{
  "n_kv_head": 12,
  "vocab_size": 5382,
  "tie_embeddings": false,
  "init": "uniform",
  "beta2": 0.99
}
Each number is 128 + 32 x the weight over its row's rms, rounded and kept within 0 to 255. Layers, rows and columns count from 0. Numbers have three digits each. The size before them is the row's rms in percent of the matrix's.

# layer 3 attention query, 384x192, rms 0.134, rows 306-378, columns 0-191
104:186167121110127086108112136094108155088159137135165104138093112192096154169086121149113127095125142134110131163116125110178139096135178128118085153161097142123155164100139197156145023139111143097129144196095122112195142120117091159159194170123147107177155103107174092084118136212104074128159115114116100097119162139031106117167107090124083124080108118141163154134105128091135128153133158096150106094135141122146145156172105142176066115130150112166191077151125135136117104131109152153127115130062122143088176144135123108142092140188087087147117132192104092156093123056110178063
094:128141190190088157147185139112145160089101087075139098160136105071120112124114120099113186170130169104189163158085105137153145105085149148062125186103152140167179115129174137094083153177178134104072081164151127128162087123116101089123149104164103109154147117164171111053100129208091070108149142143152083145157127160172118133154096105120128166124134132154079173133142100107098105164152079117128101141105082192130118123143077134109111121111127164067129207183119102108131144106136136107092127137151169174119121161086121166159118080212102153146111096169138144092133155159149128078
106:154079131141157072070137110085119102117196106122152180062154166096082055135154040059147111092102144091109136126160102145106161147113163058128170112137048096104089124135137104111108135124183154138132179133114094080116142161114093155126110093094103132163178145101101085164172095124156126080115124122118114142115097102129105088142111057082117132151093178146135161168076135176148153112112113145194173131086116173144186149130146131151090174112177140077150148179132137142103173124136139063112165117158093087136099115091131118154125138138151134092137169142112041152158154103135126162
093:189156164125118174125181089125074072084197087102157197141151185122090132137172131156152123122077092116089073137203142148089189136143195072139136107175107126123077169151086120154102137107185184108165180170129120106149188137115119180142109071130098159127142150050153130121131106123173145171151115152146102154164098130105176073078070093110133104159083161074136123173136118127132149095171121103167124101117098135098108129146147162158161141125168100110098058126144144138125101114129151168104129148108118152124156136120118092170131161081092118165176150143090133169165148161143146165
104:115169170135120148105130121119132185187136094120148078174108108149092132159089140145159132084171131183087159165156112115116119091129139168141116159179111172093154211142118148130168135156099146056111094166088179164076114198128116087119105119108106147135141105146169124142095155132114111119143174163132059150143129141040095086180103142169119180127161125152149169132158103109150116159066172129130109165117100094141156141149099137138051106129151166136147170232144151125166138105174105090092101076120132131151151171112069099098128154159140115158114135177112099067095132142176164070
100:141128144093090160136137081147037109104158114094140212161182206110128131161137140140151149123081112166138035155177093143180105153144153085142155095147176092136177140109124149105169170104143127151149159140099116088142166113118182163218168115068117162108118124065116141131126116102155106169131125177141103168200156093149150132086069100114120114157152165113121172098192124107114129123162096108136143187126175126132072126137116112094150167131131106092116085151124125186079074097145074121147111207142120119178118108143136113118161107084123123107116105140130068159093163119131103153
089:112165142068114131181068141116189132172067144103095097098149102076115120151174119151138073196076160129133122177118156070111120176156090175113097128122110097158154084083186133112136178138062085100122103118151093136108121138155119118097151144079107122146107129131166142113155125120033113062158115082105122111098207149103106154164156105155155159101143174169142164107103124149116122207117099145112197123160132090103139135146136161047094151110140182110064166142112144162123119103168146113082144138134120109095112150133167126089093082161115143172096147143186109136145166129161093088
100:196116194136149132127195076171079071158138055139153086116125102115083195096115141138103137097136123136126119086167094140106101134127103148127103094096138158129119206181125090172078075101167145108110159121099104120152111089132149158133141135100100101117164202179094132111140106178116199132136159156158163162083101122167190133089078150092137038144078065098134141184135111123151140102170102134115086108125068171118078173139145135142165105169146093108139102109126136121132183136080105132127136134136106155164149095127151107148165153073099112147143123133102135168164155093115126207
104:152149117129153188136176085181158224114150133151123148212074173130128130092197145099143111140144133103170091147146151124093153117137161156064102101133139143136154189119107134073138099072091147118137163044117151150090123156072143157152078109084114169119131122129116163078125146148139108117161096120116135122142132107142096126115163142153140155169121153121089109126149122103145106115169194135118165184139036098136166123127116100158196128114118165203086175105126091106097146054162114133068146160181112079137132143098084098139109166151113173154133156101191113139147110113177134082
097:097079121154122109109103132101155132102123182149116163127115151115136118068180094134114101181169129108187169132165151155161165152118106067077138121114142112118144094122114111091120139142132129221090132086150125124153162099139128194161133077142118117127133109129086119083143079136100108121083109055111130054125080157183137192168216181128078144138086090107114087144085197168143069128148128138106156155156186141168179128164125128108132117166118118112185118097143119086143176121093152166140180108094107185145117137166142117195110122126114102089161156068160117148144060101102126164
097:060168115128119102151059163117198152156102145129121131115142083143100132137159171087101134107099152106126137121102160066122142145148185188163163204151147122147139106119115167117119144127097140147086117141181129181100141214070101088147126141121176164185141134103177131142122169094159075144135143122097062092148127141102140129140123088121130191159200163166077123105099137096101117102139173068088086149107143070090123088158134139134134141041082131136116149143118162121103111160162176148095094170145096091115119177105112191140136150134149199122149090116136132046085125136111138096
101:138149111142114127101089111215108114156190144072154124204160201121071189086167132081123121141111116092160102164216130103112130084139094140109096088098134143146100189122101117093166145101185147137114182180142107102113121145157140226146088145106077154101129131118113133171160127159090199123181128125133126130123045109128122122117121090129121186164121142083129160164144139132152167114114142145170169145130109137138139109147143168142075187137153132153101078152130138184138121120152088115115151115180121138142140110125086076152099192120068131091156128126138140168170156108149191181
100:169126123181117090178138128169125193104152119134098070143094102144125138132137119080075165099134165098147133117096131122123092104124126169095101128081087080196147131090126118062084077182144100051153086137107116125099082107084160111079145153102175111101093124169057134146218146164111144050083117154115144175090178132140068099115169105114147142084120114160106164113124119143104136130103140114148165111134116141153153115059121081179137153105119156202142181152118111129106113178110086142093128119176117062116154102116134142053161110186126137128126165095118149110078152107132104087
107:117106097081114057103093130162106135069094178097122087059170106117117130118128079117127056144124120089122174137092100112154147148129099094094094108153080107141166139096155175152126113119098127153137141144164074129156130083141143169088131192083074127146171142123103097167172096099106121091088100063128197090074179150092081130144112117138145071135111160121180127112096144192132106176063137175137120115172125136134154110097156091115122172132164149147140110143126106181112133164131106078174148122170123095103093100163163095068078125162160105026147141125122125175121133113066099124
098:051141152147096099170135158160121106200073115118086079081081142083146153086138123076196177103085092109127142051143138121172110093155091138157074126156131125162130104153113090095085116166104145093166128109131109200045092073100175112083170101079120146079104103156176099129135117115160147085117175115091123151146160145086106076150139118081121177093139095139124141132141132090134101082121189133202116119191119109148160148083141170122133109114155150139118179164124177113121129124161070169139118054154092153125084169154119108097108136161162113140100151156126120105137145120090117130
113:135106142129110113127112114179119125082164115072130113140102129138147142144086143109069122100143100169140094162112107121137092115098145140150155039158142105110111114079118138135151157118214121149123115107197156167174191214120089155070216195163163119181102116123143125141213142116198143073135163166153163110166107109146155125124047152135087061134120108117141127104094127164057159128123074137156141073147088127100144157116157160139132148172142163143144156142125117129103110135131192141175144148135138107076129119107138122072166114113100108136159094187118114196111132074106107143
104:130122090149160164154162100101139135104102119138076121109083078171132114159158111111202186169099135107122165130132134196116176156126100152118132156102111162146144135133139143126077129123089139113139110085091104136093096073168156142151093067155088188071135116136126112158137140121058136123177126089121132059094124173112107121142144096196159182104130173153123052121111174092156101105091212162108172131128155158196157119134140142094096109110160173132103112125154162101147139124071071131095119044141095183099120146139108081148135126171140104128115180038109127087119138180152154150
111:120171177092110114109073135133105127178115146139157168094120127113151140167074076130074098097141155150112120117110088089137055110095127108148076130147159118163112099143125094147173104144195121133078175139109143155131146148107093055152208170125138098162110146131160095145085154145213117096095123172129118179130149047141161150166130141116122098163116077175131178126190162131123168145114085087145130149198142119161105160121132093086136106140076114132103178144141075133119137169140168081103140184080144128147123139139140118041131175052115173127123123161161151136183169088121157110
090:115137157115072153110099138143115142143116155124155164147164135113124175155100107146126068125110160173100109141134149112146088146128155110104152115127151158156089088197124162173190146217159125121108154166202106140168156179135123103114200128098122116129097128109131121153077117105138123152132138124140109142185109102138180097168111135108063065154172137139165171115137112091129140142201070126143075101111132093105063148191109069120113041133136078091141128107088126169143117098162179119166140141073119171084171142082166186089153180089134120120183163162129131134193162140088139093
108:120142140084107085082141174171113106131082103093097138093083124130130077170097125096075194090141119101170128114103072157183114148066153155125066113149141115097173136141162114153109121095169123119103115124089117167149117155128084097150167177152151083131160122142189082123161188112145141102121158181117173118093120070149148139140111164133177154108122120182083122072177165151172156138097084120107114138151094158124168080105100176100135155139090144113072192177182117130091123162148116085148125166152154096199086149161133117079128129116092178129126111096166098142127194051098162155
115:114145155131100116106145115137084116108153110162152136112196117114120141146082130165122113140130086187113148139118146092176098146141193133133146105141158162127124119141167133156176142180123099139086105180183122123183205151141121115124193117135158101142155147164154118080069128114091097168134129163133082179173143132104166145104142132088109120143126125106158158150080088129151119184198059110104043106083174066062034145154142125141107092133142153121138156176125167202152121074147095109188134154127126115127095118124179141171164099139137164124194042145169107147096142122100143120
124:165138156110083123145144138157106050131107140127133096097185206116134169128085115127046206160126169074150120095119153174174106157134109140158053159110157099190123136128130065137152075119171151156139128082077090128123137071151183159121166131148131151134133137113058168111119171201092127126083104125116122141120131129173128158089154116103130099106081110183134149200187148127134146131172048133143107080125139167123084117084151095096108085133137128181136059145098116142105150147098123193185129120137122097115098093174121136130134151082108104120108120105142110162140111122124100198
092:134167146149188092140129093102117087105152136177154158081157099144072112120159120174069140152104159142129129089158118112133102159163123091158148099164145124136178143140137133120120120160135112131092164238087167097118146128080123181163161139125156125120098104140149131108044171113143047143087134164164094177142135129118146152109136129101173140160124104096161146165086104075124097164190061071172131133112138087086095189102133118170157122124163110100174098146130122155090069142099173137141173175066137107091154096126142106198152123044127133114086073172122169103127161130113107122
111:115147167119111054178164126080107118109150173037127124124140088112147061133147099085122180108157126118110168151116136156127196163093109066125129152134080169103105111105148177128120142082125140128124106111083155097151126110122084105100169099167133122143181116144135094153103167125111069111100178128096215090100101208113103123148121101115138127115130153115107099102095084148121100111074207144117107131079133132140230112149139161127080127136076117132090149154140135112156119087165089112141167134207092154203098086143085139176143117118096117075092140099082143137159100112131157172
109:116145154119149136094127081146099155142072126191162168151177118111121167122063121167114070131119099193135135106139156068123110090148168164095177128185154161097145114153137136124157118217090112115142137150219121160158209165104133126123139145121153107093098153129158117107086113091150146172085124142116107157149163074134120140170135166095100122148179103093151191105096102130146128127184086107137058142159154047091039188102100119151130111145116130097117158132085125142167113131118096097146135157092151128068150153128145112067172121112151177133132071152137110163119116129085151063
092:141149124141122098148191161205076091101118097105096054074117136147120095109149162124116198108103104120116097139104123185148144148107119144149064110105159105184126138098192069094115154082131084170087098112079130116153124080115117136114142111187167076142145137170153134071124143152101156145136128102142137172136179159117175162078151080079129157106076183160084111163107150126180110153124112149074125102083167163079142098157170182117149170099111158149120178164181152138095137127129080111126093142171141069161077111127120120173112104181128142131112040150150105123098147088151122151
121:136175166114100125135158154188059084125133132156115110101169167124152129182097102121044168103095117132154103114102162147205108145117130175131096133101173108181134093132172075129144133140145090125104099136132069140168167121112129091139148111144175089173132146170142133078120148154120146127109097150127108207111205079195164188128154129108121124119075148143130140153129154116150162167174036128104087080134167148082077138145131133089146118118121155156121149168159152168135130141160107111153111160131171064136071112173148110103134106121133170119102031144164121191133141058102128151
110:108155146158142137158147123174103147092124110144095118130065083122142088133134059096101126070067091193135124097116106080146152074099145168116131071146169090105124075075146157099062181119124097093145108135125147171170140141075067084122087147119153077128109139172196118111116153082152111144149115143144083152114188054134119165184159149118102162103171160111103158095077126117150144121130176096116166143137159149117162164154111174079134196183078148087104202134178125124145109140129136056072117143119123132151132136097128137092107089187143162108103079138099128144139132097121135074
108:115101148138158144134125128165131175106128154087104145168149116150128169153133189092138108131103136174144145170147138109123103163134209129113146101144137163067108190181171201186155153147056146174099141134212138146177148178192090134098131111136129110140146126123139137194126077075068125157147172104161161154154083141103096098121111170154074143122161153110120142092105083104179131152154152179088131143069109124074099094182142120163102132108156156124119155107102132160152140106149115071112143113109093151138108101129180126119102105184132144091165070173179118116119222147115094070
091:156143073099110128085128139109121111102141128205146155120204190117125147180094163146111128144135163100099127122116170153148145169093131127137132158123147169146140168125149100113171077116157121148067108174140120125137172138146143119162157075157103109172203159143137097067081138162105079178134101147131085155133145176159120117065132125089153153163134120123155075163128116150149081148179059107095055101105142131106039074126190101157100090092164172133112097151124196169137161089112112141202132082154134128133087123128161176189098149091136137134163072112160152140103160117120116169
096:154118110155116100129194133148114140118199116116108111215102146137056123088161149138156181137081143124091116165149132192125187136098127139086142149098046149124117162105161131127093108141178171102163133188088118089106125112103152130124084111116131080143114103147127064147118130157128071153144093153149096077132124119173106090113069025093148136097135068155111089196087156102119125155100123138119113111098136147141152076179129113110115113119171136157173085076139126167129117127159120144139143061151137152101140136077113157176133174129164114136186200113107182109149136115202171150
084:076132139101142102095122149091122117181117162129176148118175129108177144116136130128126076115157098110113161148122131086145124137129146133075144134192134142121158132138169140146138176142112130127137126093201127166149162175121108082072142106085151116169070086171140087063130158095132108124137199135120078079136124100140139130150188186062098130146177130142160151121091146140102093147145102098152061200193182137086155168148131147082134081153108135081158176198141164198112144065178111115126162103118155148096116178146153098124155129063160160118101114086101138195157059143118141131
078:146096110100093123071101135155180121045162085140141160077158147077148145073102136153152094162169139112166107084116206153170156136155114133106135115085144116163136126150120080112132161069064096144136149113181123120135137148139095141115155109135116207133106163143126148094134060118102096122113101033128098124127148107205106169152159141173132093132116155104147074169155182115083109123132145142106101165121101114078069080150128144124126107081149150109111110069112139177092135129146087139181093107089121164076047127131141167198094112135111137142119140096143163171167106132183178154
087:155122131116154164165147165097104164153111147132113162169127050137110087171084085154080125072140126145133119125140143161117202101060098153136156131133108133144110124142129209135061058165119115123127136193161079114160130086102132064213087166182133096114129124109174138157089173117145102124129089132084126121117103146100117105150116082186142165111151133142109093121092119142154130170117173111127157143094081151200174089174116095158097193054136132142120118100140156118126075099171192151121088130161148170174163150119073153132100173167135163138152126122122195111137160164158113119
100:170101148092123176098141114193141133087136127120117181140155129069115140128132125158124093139186151137210091085138201162124132138123096144107152108075095126159113125105130136045110099073124115196144148121155125094141185137107130114131188123164121162113113217159099122079117057147138095104096085091141077124109179114197107124172132136171101041147091164144160089106124159164086094143162141108100122159120076136061108100166095147141130119113125142135149160080114139182078113115164159152141136157123142189087121139096114129139152113153091170137135134102156164183189151102153142078
091:109112087172096086119074098090122105172118102163145123108155070134152103126049114153138097114158097086099142147052141127174152094130188099137136142134166121180131124208127138188139165205114091134088130197190202171173096173105059104123084109174169144095139085130160059152082156089116090117131147093067105121150108095124076132147202145133133198104167138148155127149154102107093091143148137096088108116160157098119087122072150124124131128085134157114092150135118141154125089114124075143130088100099130134107085128135146148140153122121157144109143056134108163095126111161093119137
087:134124136111091107114067102195149113129099089148140095077120209130093170129150113143187130178092129133097132115167112122161071157205088138181119153114135129117124143112092047101192136076138172149126118070058121133063116120137181166111145087101095139144160137063141157134109052149110168142126103120131122140127129131083142143102122149141137106179068108110136148158152122090171104072133132109153130099150128076125069138125159118091090112200126115171100109103123116089167170161054130091143171164163059088166104129084151129166109134119081103125129136161165084133082132084132150134
097:125129131157146137072118110082123154131129140132166144083143129119181101156089164106099117141170136087176136122052145145104112120122184111123094124160158103175120059128122138134135180168119086177123116137164177132122145136125114107119165132131159129068116149170101124114165168111148151125061118128085110120122157079192104147175176137146150102157160158169150141078170132157085097119134076148114136133161138192120099166059135133112187090105112160097115183184117142132101093150097141141135085116080138107049146101118104073027126126158170149110066096095106127093189159126033103098
085:129132124163155094108180143099097122147108114082128129131156055076110102147109121162110125135119154121144129179107226179108184109080137147078174175093118129184136113138175186125078151180129111156097090192140140116163184102103144067172110110150182089112140117145116097106070144163117072169078113158101080084157155125179118125152131066058154140118107132164144099148063116120113091167164101097093120142100123138106126108152133151100116095085173148102146169124127192176088097069173139162133129111154158155128134159117091122135151142140160173104184084094117182110149177148143158119
096:169115088181100100196136076160082158189150108144099102123133086148140123179063148126125146122144148094127152084110125128131124126100178178137122128129098182156096131178099151123123095231127115095116151168120162134105087119103157104116128077167126112103156106165115103146110140125163131117084051158126121142099111123159138087069147134154101127078171099167079122091179078181128110139105123144122132073070084157156139096028153089144177136116126191183087157131107123094117112162096125143129104097159117119101112090095125128066165130187126125118146063143089153094144138127061073130
108:112156106147103111147074158118201103100124111146226151060143147108148127155131132114076133158123110083155122143081146099111132130166114086203109107116145080152064089093134043139211130091133108165150118109144126129102109167113074163135036180126116181136110113107115154138107089107124107081163053136143149117086125098150094148135126075121138115147083168130119167160135104150122179085103072085128122080134158195136125153107094101155116117089158103071162142059123069114137097177130188110120115141089164088130119099139117172114102125127145157145122114116130154112157171182155120156
095:143079076117137153124078132112170084084066114133160166078166094079110078166144127171138138158092096097124121092104213150129154150168112081162138141119170062176104113111099084119083146132100098173100121158137126149130147175153145115217092109164154180104116164070120129186088117119138092149145116073100124170160113138126116114155191134161193147144122176110137088163151178085065099108176155090101153205143124133097112130128126128143126148085143079087085088138118135137121100126134134172125134173138125107119125136146106086159156109114109145097135110107137198110159172174202157076
081:159100133096125169121110078177121172129085121127071119115087141135098121141155119106164145135092186124138105099167087147139127165105142148132136155107114131124134149141083180117138113123127158111112129094067149103073105139103207155149179120137103126118170124085093180134162098106102162140119098130141104154120131173087094112072101116201109125107119088133089122107192105118139077107121153135139156075112094106178134070074151117135138150155111143192107101145110143074100152169020142134168133178150047106135133101081080094065128098162120058125107130152146072134082131061057101079
078:136126145168150126143101104187113123160132104106073125102065147156094117106147135100183134152121136178148128079144135139114084159158091125168085107090110144144122118134132099092160088063162150118106133134123153108092065086119170150145181110189087126083170139140131121150173100174137165122107142127143106170130099188145161114102114117177070072126144080124114103131123165120109107097100158131132175116121097107146094101183144162133137079165094193216076111043108140105146182174060092124111135118153066128111091060085114152146127119101095037110158194149107135149106144090097133152
075:131123159089138157096159175049121116122133149031132174171159101137158152101130125101084130096066077190131116189139114113126151141088100120117115110201177094072150118076154153137057153145121103113099107103135076129165178078136117116179097188133168108162077133101128140124160195142128112166177171132094128097182131145103115133159149116086146166116113154091152116143104169121116192166166112134138141170111138153137142152178099151116087144104164129064180106154139153163138079072153151152097144126140192107151137193153125084131117082067134106112129180133163129145147162165164135136
091:110092096134155120158162088108125142111188121133141162212124112170081118118204161115148147132107110160110109204140112174103144129140143122147088123131047078141058183110199118129117122095168151171152214144039163103100135148097112116160111086147147139097143122130154078145161113108128079154158154097142088120174130160158086068151105075128152165075191193163116139132117143138120131128121142125116111145093140152131170112147139140114130127081176119137130109072115109176119103109113147164127142066120109134073093093071108101152174099173162130121131163120120154109152160131225139084
082:128155123094171104150107106175119133058118182080102117118127073084134152095124134093126090092159147128080140150126131107146097127144154152111154144182109149199077117181047164105124061185140219119149142089157156112059117122112102118171125109121054138149127136100136191113106140111076083104092127167130138152141151159082069107149063070164130132097167128152091103155139149156117111104103101183150137182147168129118124156138147145159138093061139183140167129155126069088139151089086121076151132121165178113093089120140098150103150114149136176128088079172093108140131174168129140153
083:140101114116134124103133131139112162147106121108152104117107133080091123139119126086077101129158098127141152203093118176133122152145022052123161132135193187084136123108101128142181135108116123148132106125148095150128067133148068054065059145139114151118193164156069088138064137123116133132094136164101089118135059196138137163143125110205142121097173133109127114139124157095130080138088100156158130142170101130115080137112168103090127135111130151106144186132141106106101164171054064111126103121086134157137140094139110129101103096223186129114194142124089131100103158109134156127
091:126164065177122116108083139113078099080120140168126093124095148149116168222103133158086138141109111107149134183135110103143073149114163111122125155115145096184128142166215185135185127194096133139128137150131152108122109166113169176164096096143120135101149159145151114129086145118086075162068155147131078120135154125104091134125111030059151080093097196114146103110130077129077140081137124094162102081105136110161089113133077156130109092112142130120139091119120085096093101094043130139179153111123085109100159116142092150096150143136067071117125128110145090104095174147103147079
101:166112116137112029137117142138147145146148063086144066144155105158110092141156146165134112114117183112160108166112103047149125143137145121155102117092148149154034120090118118104120096143180183140081184101088163137094185108165142123132110098145083155180125173155130131121160173129113140145157121101153129129155120154078091092078094097129097069194131131125165194183185156166097229143161165126121114142087091141097118193150185122085131150096160138144117114177117114094130111088089127069100121140157079129128052101106148113120123117104113139145128082157121105104158114156131110153
087:113139137169137140132133065148156145101126110089123105160105102165118186146140186163138189172095125128097121137124151105157096073153099093128117111119141075152123100116145160170115096102143109126136110161129141119141172150145150167125169114044149167122126129073128207106124179076140143150118148035101151106127174098104164123148124131160146155124068136114195124073039089129105154094115102125136152121144203140117106136169100148155120059148142091132175105160127118072082081159083118135131153125076141123079131114190097106192093172150132105128152068200115122087097126161094180101
107:072158142116160116106133143094085104135137117086091156075128144118139141123136075162119130140104107113137112126087121164133099189126105122076095134214162089104137097146156085115150146103145095086124126119183079096126095111104170129185126118117115132148142132085167157159109132184146158031136085144043134193090120078152159139203163088106154123152083099114146112126060138130167145163139105123110117133164136103174121143125097205126115162115095109204114121072154163096131164160164161083112155111127178110146122134150194170146084107094111185184166093149173137143141170136144155182
123:148085151117113089142160149163137137143091125108151173122163081129130109071099100066131126156091110153133117127156146158129150140151136213057131159156058176153098183159121150094115137123084149132172178134157118150157160104169135091076106135135155136072122114126106051139187050160121137166138111146087168106081102177162130110186106089145102152068124173106112155091157137199137123167119154097143165115098091167099166150085141178157142132170131133103070147073097150181136082138132157160109136089147130149150154142054157129071083117152100085109102157126070132123155110105178096120
124:100103140175176154166116153121138155101111157161114150131125065142158135150083172101156137104143084123110109131144097111170140111103200122129141150188128144071150110121109215145133122135090136108102078158153116166137101173125116110133122144167147120081155093148105107099102148077111094126162170197109120074118139162117133105153106184108085189038218113086098119076134105103111049115099160106107126144115114067136139108124119146194103100165126179100093107103118123161120068128076176134180109069137141133122143136091086163159147134114127073095162123125142134095049103143083160073
085:156096117146138134095141108115100101110104095141158101129177128139097117091134136134126110102124119122088171140122117087091114204111137081123192109192128184089132159156110125165116155141121175163131151126155151176179145158104047142109114124106106119107141141103141067151106115075184048143155114074171123132132081131082113137098115161153093114102101164076067181140031138123100097132121111082128148143140126116111165139120169108125167108076149114116106214080142098175126182127140151112073154080116147095076105148118100091161142125087151139134099177126152101040122087140085080200
082:151144145111119108126138115083136122079154125176112128095096193115111155143115129146147094132150172150139047139104108159112157133100137111100152129116105124129158147206160125159139062119183165119072135108084142117072102154126144212170099105091078159156149141151121114148085137169089100178159095150145105142122141127102105124144120138104170087121073124144173098154071116137106182170170108181121081112133134110134073134139149051131081095110158081150169062165132153200082187095124099145149158099115061170129120125133134052159192164144128139096057098117087122099156089098115150159
092:118090131187105088111127183096117113090126124112142112127133175184090088188134100141128137119141204104166084080158098075174099158115184120162118151114107112136083083088119160054150100117145094146072126131113083098077164214127143182164105157125067179158139162153111147115129126114103114128135192175139086128103137130067055088128129134070094164155106188090162141102181117128092202128148106118134128108123181087115130144112138134147089097080154141156133100134121077156134089093096152109139166099069071136110134096093115144118186106108088129077081112093108130130144147156122126096
092:121100132113110125108165193141138135172079122119121154079182112082142102081120120076141113117135099130112120107139147154133161146111085169153140117217118167090097111138047047108111143076159090107129103088158053162097138122113125063073126128179151129165146105147139123111154127101175106109208114132079131137113111125131107151096147202139094163119150118131080112129132182146191065142160135164086138145128117118164157116080141101144119187160120167083097137107130181141151175202184143116125091134187179149202113148110154104111137121087167164132157157110121138178101144077107148128
110:167116130176134127098108152156148141096128103113136012154114094181112149175127142165144160145125159154137128135082108085142111108153145115167153063055101110176076113150144148097165078147134137085110199115079178079121125132115126146118118107122131163105127118144115141097150112130111141124118179132157137114181150114128076070087129109177112088121139139114196151124168104130072212098117148145144137101082110136108100126121094088134121077110159154108187105164116056129163071084140113112119119098115072166071142092094130165117167161154098088100088130176069156125111163207076106088
094:128082091114080093133117093136130131094097126110154190134122162084130090074109106104125128177093088130147161111143122162114137132141112105129123148086166145131138205126135142089073157115141178117187193119115109148123145055126162102083126100087090116098060145071088153163122099172216128158070098110139165132157130075149169162164141046115169116161088194143117127128053145136168115147110118156154171156125090161112151132102126168122169180118111093170104158123112167118133182143148138155100155112087145072122158125136104070117102112140111101169113104085091107090152115143170106219
120:132107135125133080138154153180134162148140152135146092113131069136144129091102127067141103124118131160103126111141111170137140113114137222128116124136054165160126174154145146087130119134094130157177155173122146131152121103163111121075081131134162107048119104133098048154202087134071136147099170148132154103094104160130120088123129105173091163066134139138097155097176124185137136170089158140150158130092066165139171123110158129144125137168140154073101108091122104176127078145096126171099097063146071178128148131072111126092086171170099057088100161108084156124142056105165083081
135:159090109099108140107126077147139113119126099111160128122161151097111116122159053139120139170101104118124135121100121113100112188142088124127129135117158139115069147112085081126118126126132165112134119071165100070139149084148159139133133139077068118189083110125096204131160100140182193178113144100149104192142129094112155128125157089053149036200142166108126099213069152157149135077159141137152136129167126124102076159151094151097117150101155073151181130134104107070185199106189132126133150143104134105122122142171163110054137079124126138137134192120083127153138101135179119165
088:121151101093121135115125092127155095137164153153161117093113190144143155153154157156133116163160169139153120125119168120136140115125137084186162134101139132109140070129131133094126159150145127184140093062045109135107175176093163141142129089081093186178112089101156185095060167115142033136199102152141085147192113119102074165142139171195187169149147107171162150113125130097142079120164081138115149155141151099057117133171161079118056107098114166131146126152139126090164160087130120136082168142100120111158109124161143113120181112091129197140130093135207097150094113115124125141
104:119125098127085040099132084118120172083148170113130140146114195123161123118187075101132159115168092159150144162064114136109156148095167118148178075095170153074133104123095154117125137188155178160105100086138165143149116118117097058096140134104091139171142117150109144138085139093138098090091113157190111089131139107125118160138123116101122099194202182149082118150092146127116112104143100070172118144102128204105137141133153155124143125103094156119153229165117101059105199103179168131139118119172137117110120138159136165092152094147154135113130147114087095160096167143073124201
099:132188094114140066092129056047115175136135134152113154102133173131108116141140138157128088134157057153148153150077120117125094134123124098204131075135183115091156105058159086191098082181173115094097132096136122127105097127132135145112142150127127093180138133110109121167106148036128172138136086127123062120127188121130150137091147173119105112164168172138143103157141113130112129116153049101181098128103117170092115138125132166088186125109150123075106190127105122061131148144132174150142110112145166080153121145087142171107170108194164138118123108107057145097135200104145168132
111:047079113099177119151126129083135088110136148108101175130168118181188146087145115108142192124088156119113130141145095112145124114122160110150150157155119091029137118130034145149110131135153136138135117152136100127109088154115174110128183139134156154134162093154149186123088110138145122105103069145074069129197098165105096132164102156131090162174171093100078156129077179103055082165161122115075128161114142130121111107105141125174061101156115135186127120110113135122156129127127139156194124136040135114136137156123143152171062152091105171147152152142094144108045112166099104142
093:087130120149123086078090099112147096098188077134153125134127184144128125152107132210133135162132163183133148145075140139105108163137118007143169098095139118179127125110135150106108163168106125169122117122119132037139138090148147106106128086124131186146115155100143168162102115179151067155106107075158106128152093121107146134137131083145126106168097125169177102187094143085094163068171145195121119117141153087147100191207097110085093128109128147133208139161152151085123158127163135111111137161101113139075150103183159132151142140087136158193147144145142113165116104151084115186
090:178182110095182121125166075095111177114128151150124141134133128136095093132157133084154051101146089110189210181181095110134145145146180171164113124138132113103123116123131098152124103123168123130091143132127155207117141173108120160125125160128078088185114145122152095150118112075147164137095139114117171133105160142131118113114034176093123127158151123085114127130104103163122048098158079104203109129124076176131140127104106126144208128091121115095081189171093118088120144127120157152133147094160147101171117138080106124121166111184151146098073111103061090100143216099130121103
103:162108064110133115170125136094102132149146150131107146141149111146138105147110094081124117107165104135118169122098086164164153073091149155148070100131172145122109116131088115094078116087160146172086114120112085131113113089117056062155106125111122109183108121166096059126133161066162205137122141142099157107119192147164079107146105111083122156184151140114149111073109124135122086143069171071163137210114154216145173067066123157125151148078180159157081156155112114144102098182085105110147085122132160102175144108105134168094101116193137109088124144083126172093151139126124116133
094:099133158143157122135146196114115119122176055102096119072160046157110135180132139135114139123076163124115172182171129120163111135121137149152137110147090135159073115202105176113136159087163109101117155238147128106167140131110150134111089129199095180141143109117146161151136137158126147139117172113083181169143065146066167095176075072161130083109087116134137084187098106147106209090126155144090100105119105084206133128116107099146145118107097112148157101151149087119097130156154087092139148111140134167160145077130141140117127189096114113105173110161113170107103130179085119124
092:093144083148136110120087142080152093156189099170132088091126126162121125170133179204135142148107162132099085164129141114102132106125136053206164102110143129131142122126145156112125120130150089109117132191101134061164134117114146166148126142155127174105130102111147178168086198151146074145133128083176105157193086128075123137132134118157093135159110122136143078197128114091131209058166146166117090100110152069145092131117133076120088112146099095074210081146143063072156132121183114137119106106083118156141139096155160112148147187097102146159179138140162136126095095178112105135
091:168121130132160169165148169119119148119094172126106141144158083125151119090083169082148078105099083078150125092145052150135150106126130195092068151158128133109116166089097082169109114098104099086137116134147136167109100146134124162136127155154167051103090117150113095123162097110121194153139125129068165125122138179201107099114086140121141150111116124073134132050147119123127072175088145095159155151129093157150148076047102167177142141163178122114082124113098134154130080134061085160153115071123155121166118128073090113157113156187090088138109165118131171125158137084200107086
104:093081137160165142106113150080115131172136074106120162134116047131136143124077125118138098148076083131081120078115105132116095177136096126079076146200131129110095154075124093179101101113099114055170134127187083081121051121133145176151186155122167099089093133163098126156121129110138181149145132091078082152086151144137122104139176123128082122117109088112147167082128155118135138130092157136133160145141132088165120148112105197133122163173133081162132109108130160118171118158046123108134106084063137146104150163116110132160067153144112101118165158118135220095149075097159200115